{"n_layer": 10, "vocab_size": 8192, "attn_scale": 0.125, "init_std_qkv": 0.0288}
Each number is 500 + 50 x the weight over its row's rms, rounded and kept within 0 to 999. Layers, rows and columns count from 0. Numbers have three digits each. The size before them is the row's rms in percent of the matrix's.

# layer 2 MLP down, 320x832, rms 0.0412, rows 312-319, columns 208-415
098:514528507488491493380486451533523510518548499435455501507411530435532506485546478570516520402534476420453611558476459555535521489434472496542505546440546511531484537542584459628507507523567504476530473536558562577511573493603490483505507535484518547487476467537480598542481502417471510515491476554481502440477487499479478539609458432492493497556566501492540461511610507566602499454506468504449475423494492428393485486491546458436469532464496510622530503556546526493456524477470487503435535474509491508547427495479454513570413492561420505404511482458496480483361503449554472455476565499528457505463458437511491479590526443574
097:557443512464500539534461502540437502616527482537503505510470524553537403574594494447525520501482445393587438525390486552617459413476493463464532517418513458476608417459427583480464507521460526484499502517537441577525452480477461343495500565508484526536536621502371555525496494522505479558522492568461620441447569440509502496483515497535401506531478522506428449550458498506552434464553590562571461525487466470554438512499537568497529550531430482567466473456565520495466507518461536449484436468458488493537540538531532524586579527533546521456515471517509612470526381501472404571482555496466431559482495459465595468473448475469
098:434454431317480500500444560491544547549481452538459465508517455480452539486441539462507554495575538508492514490496559421488450492464469388489453511492511478620533449499576470498516497583426445477538508463534508487466519511496474578542446443459568411466459533556535554479521495514514507448515570474545524456559535485400510508571508503550411437504432496566385546451584502425447576525522482515513544531569661575552532468452449460511426547503500463487538551553495490446526492467490463498530520493505557508514408503545415546395403524563523455442513567504487423395468479594471559585474533435598411422596469523492560512510472484457
101:539474503434410448482427497430524488504579425529624459468573487577542503523530501577450450451546598470529462492522510542523567559413562492567493505526427481468567485465525532478483463531516522544377451433535520491440532629528479434469460503470470512454532505579465516540410577635531579535503560485532420481437557477508420440445496522538374481401643490516531457447423551557479436522545448494468434525531431586545490544521478550472528526484489463418512445545504568452505445435557478498510572525512539510456550528464555456506539484460607629422456510502587509441449460428494452561506500446529405518482515538474472495519527470514
105:468477530524480535499448444457509587535442571536429491552512496617485496537481525483532561507511480594507540532474464560515594483570464547493474507629536463482584481520447562482477544551533554605495439583613488428434481529462528468459460585595422505516580520529577501454537519465516385545443512560517444467446455498523519490481499490445419452409516572529409481470408477569472502438508454501430499451572452486492415501551480483436448522497421474528526547493533517553525478548531415536537582581459579529552519516513470546554485488562612544545503579473521540497486474428477520542488481464434490451503477494475518513493511416516
098:455498481461456448527542549429585478557470466550410539401525447429406425408509528467514521502522450592594458460521564476451469495479509496473565585577445458518432470458434593457475455523481477530552507440529531432494520496523435445478497468518478467505524460577511428454512457338506438489531540466527511415610521462481445587551448459586467480484485519497518564458535578496474574454482477499506482537499546563440430556530493466554514558496527472433569581464514528472461472473395497562562549484561533456547497511489448570412522565520564521486488530496509508509473435470453464470501480439521444511531551464527429602443530475471
102:587437560504514488519467506524442533395504518563512511439476518494491482504493501466379499451539503593484498548525496466545509392481558471526495520508550505455525440544504480432509621514475491515653522479518462548522416416491572507484487489530496545470548550438502519559505570520453579465516502475520460514498445445504535434427424448521548441458563474533543481529467551467424458530485548554480472486462477527559402571477606569506377504448518421520448516497481524611512452452433497478578410482496556452610495445464488455511516550579522485500519515442532433503466417515422461461592612474467452469570496460513451443449448577459
094:471573537467517440343566575477587370520480469497483512521515480508590456492524479506520519441483501469564495606454439469502490395583504456518422506425452607538550458509499452500582421512505468487560488498493467497437521541523551535560497490528551424575482523524427495537547485516567560502501485400535497596403443444520571569462441484517581477399493506545533401454429486525506614526454463527478516464550409415517513428452471443489513519474544524507438495538447512438477483507435576404429558584488531467521463457461444419473511434475483477509419495547436452415535478517532420571504477526456605455500519564512507541473446352540